{
  "num_attention_heads": 12,
  "num_key_value_heads": 12,
  "intermediate_size": 3072,
  "rope_theta": 10000.0,
  "rope_fraction": 1.0,
  "parallel_block": false,
  "init": "normal",
  "init_std_o": 0.0059,
  "optimizer": "muon",
  "learning_rate": 0.0104,
  "max_seq_len": 1024,
  "dataset": "wikipedia_en"
}
Each number is 128 + 24 x the weight over its row's rms, rounded and kept within 0 to 255. Layers, rows and columns count from 0. Numbers have three digits each. The size before them is the row's rms in percent of the matrix's.

# layer 6 attention output (transposed), 768x768, rms 0.274, rows 127, columns 448-479
095:123119094114068107135164109167122135112130113065131122140109095137117168147121150157140159094138
# layer 6 attention query, 768x768, rms 0.0534, rows 128-168, columns 448-479
056:091149121094108095126095169169144146123091110150064147131150199147132161158117127116090130109124
055:111158134134115202172129132168118158155119133123165125119141143116130168150074082125114109153166
056:137163121120169153099138134110096149149172082143117135093117161117139146110092115172136140104115
058:114132167124117177101115131102108132109117129131114159105095132124131169121106107135118140122113
056:149139140122120109091109130126099147119111105155122123118102117119105135162093099106142137084163
057:169069099123107159142183154145166110137133152138093109096120143154158134134101075156133103080125
058:125082121122106099094132118159121120122194109137076124112083100168102153135081138152152119145122
057:155123115141162148191193160123146128121109116113126094101101118155170174119124148132156107096084
059:124149163144158095110117130138135115149117091127138077106160178137136145139115135136116130069108
058:120114138127114136164113118161131149152113098097124105160139113128102100143127073129109132117097
064:112098113153153101148149125116129151128116141097135117135101142135146162133148082096151171114169
060:148122121111155139119116134107094141132133123112158138129126125115110125113141156142147094153130
057:095129121132111103105086073158111170123152117109119129106141115121115113119113123101118139125154
062:140125163136102113119130128097148117200090128108126115171182138116142117165096100160118140114159
059:155125126129125132125163092124086138127094104114159119114110141132121165161119118088131135125119
063:107139128154130123106135117140160154146119135087105126175140190120100146140147200158162108147115
064:084134162125096118156150173101135151102111153125160113151088150127159182149123123115170119108120
062:142146137148110135134168120141168117143165122115132152113126181147109129168116142167135129125136
058:148096169088139113109165160139135164193114106207113108125179150170138099104125172133092136109098
069:095172133180099118102133165102105153084105088116132149167158158178152142137125110120147156135115
070:090143175170112119146118154122115129119108137145135154129162114170107165137130097108185143116155
056:142146165144098115124147178142127160156097126108125150124130125138136142114138108118144085144159
069:163116106116137105112088131143130090118148129160140100109094145110112112105134102190090127107137
069:168107105100141113118073087110128151121124142155128124153168134109128091144130135087140151106125
065:159122076112107119080119126109099146099162124199172136122118157127102079090092130083068153145123
066:092103135141127139157142125126093120160141104110181159111143104131140143113094144129142168144126
073:156163111166098090174164151091176106096128137096107095130121120139154156187125147150170148138122
067:147139058108156137162125123098138116079112134117126088138123124086125091130132103144104086116139
080:122152080121083150140153135125163095093124159111097087118109132123112117126161121149113136135113
077:146157085138132142087123113077098104117142098147154106162133152143135112111096131110126156100131
087:153184084157111106148152128107140124109153113125129100145142150134129136176142092121144143134172
072:137145132138084115118132118081162099135130125124145061149130170098111104164137157109094119099139
079:143128117146135122128124129132124127106145145141143141158129121130140145120130112167132127095155
080:123123086110074153156174124119100143158091154106160065136058156080126147131119110151093171147163
080:173172135123120146130163106122099124139150118136118179110128120148105102149119140130142147103172
088:101152149154123114157101087070132146117142160130136133141130139119121136159136161144151136101167
095:150100166136108135120073115150129099151107133134142144163155075160141136142096147136115106143191
090:116143079103133119171144140061144109135142163118125114124070140095126134134120110134143137149143
105:159153110193182114124158109115104129110145097163146102097152145180122143085115122123166115111160
100:082155161104136133125110147139073150114127139148171054111122107114133144131110121147098155098159
105:058116119115135132134118134138116144120119136131173077104119135159120131140129111124121106125108
# layer 6 attention key, 768x768, rms 0.054, rows 128-168, columns 448-479
053:171100113135123160134135144119074158141151169125150176127131122177103154108148165131094137104112
056:157174130114154167158144149140099120113102066174095156163114125095100101137129155141124103181133
053:154112095124072130132133111103156126096112096169183122134097133140127116133144125085115138150162
056:110133138090197094137109141089121125112089168120125151127133140117106134145153102133132129137123
054:095138165151108104120145141166102127139111091108128144101132124103134141096088126150103139131120
057:061105167115178123108133114094152150072129160103145117119148124141139101129151134136126137102112
056:128086089146161132185141092128128147134078103134100113143153160129150162113137137182110126193118
060:153112128202129153144148149145124116117119118131125159127133159135143121118087093089145148142107
055:160109102111139128117126154101117123159129149112123101147103125151122138131093129133100113132145
062:125156095121161119156138173118144126147142149101146157126140144143125116113137105143094125101148
059:109087165127098123124174125156110129126158093114098123162140122129128109114164152190104159130161
058:105146114136141137138088092125131093135095139125163083112123122102114163123112100046124160106134
056:131110148126147109111100124092150128105140138160125134163123118151152121156096132105149150130086
060:144124138124143138102120129118105125114170149121127154119111125129121156166121171131163120152111
057:116137105142121131131155125125133063165101118121103143138138101146104147117174105125110115170129
062:127146107118131134100106101112139117100133122131134138124089128103132091114126122120116120128182
058:111118133108117116123100115078104146145106136158100104171156131113176132168133152118079153142153
062:192153118072111104124118111142135114123129116118113154118147086105170112164106147141158134111161
064:088095116119126171123160107125155105111184150113153130069132122117114125185142136103114124131135
062:162088132071126147100119129177137141166115158144097102130108095092126112146139123103181116158152
069:124125107110163159117124091114162103141104093142174097118112166082183126098157119097110131106156
061:172175157102182075154163129133174152139103147129128142144115111097136120119109165128136154096116
070:117114142134112126161142151117109170150143147089097156122128146156090116110137132139123124141142
063:092131100146153160151109152208110106130150117099153124100115166146125125159138156154116132136186
061:110138121168140141153115147113140128150160119086137137132107158146109136171142163125124127139099
073:158154130105164155158128103144133113121091159177129084160140141110174089134141166133104126140155
066:198113082122158124137119122146107119094103104124125161169129123099132131115100098141147119133145
069:137115173112120118148147115074142144148138078132133152095125131129130144120129135136168129136137
073:114137122119133122111138153154094133116147160115092139164121117131070134088157079145109106137128
072:106099150113098099133122128134131149141110093129136127101106129147154129122165175112163146155145
070:162118123116172139132135149143116113113103166131142139149121084110129118078101110110139095076124
067:127142124139149113147125112103132105105156108110122094128127122154101145109123117159170104122131
086:191152109104145135115110158140103136153171117149072131131177093156069159109109114081137111127155
079:159109144104124145142130162146124153117120108131164140123140170124108110103145123141178087099148
083:145124105125147127112116155118134134134178141109110106102097101153155104127107134110156106151099
077:142133139150144142132119073099110133116124157139142149150090120067145105139120110122150075171068
089:125121153115157137103102118131126099130156109108123035117110104150122155125125142100089154127128
097:188127088116125178109125168153119135146143125137124093138149116126116140138115074110124093122135
097:134090098132109143107142119112110155129128136125089180131133137133105129117127108136127139166119
107:195140152133141132124114160122121124147159096155093132110190097187076166140122128122157108111154
133:078126175133118108121111083116124132114094110154145117161099150061155102086136129147082127099097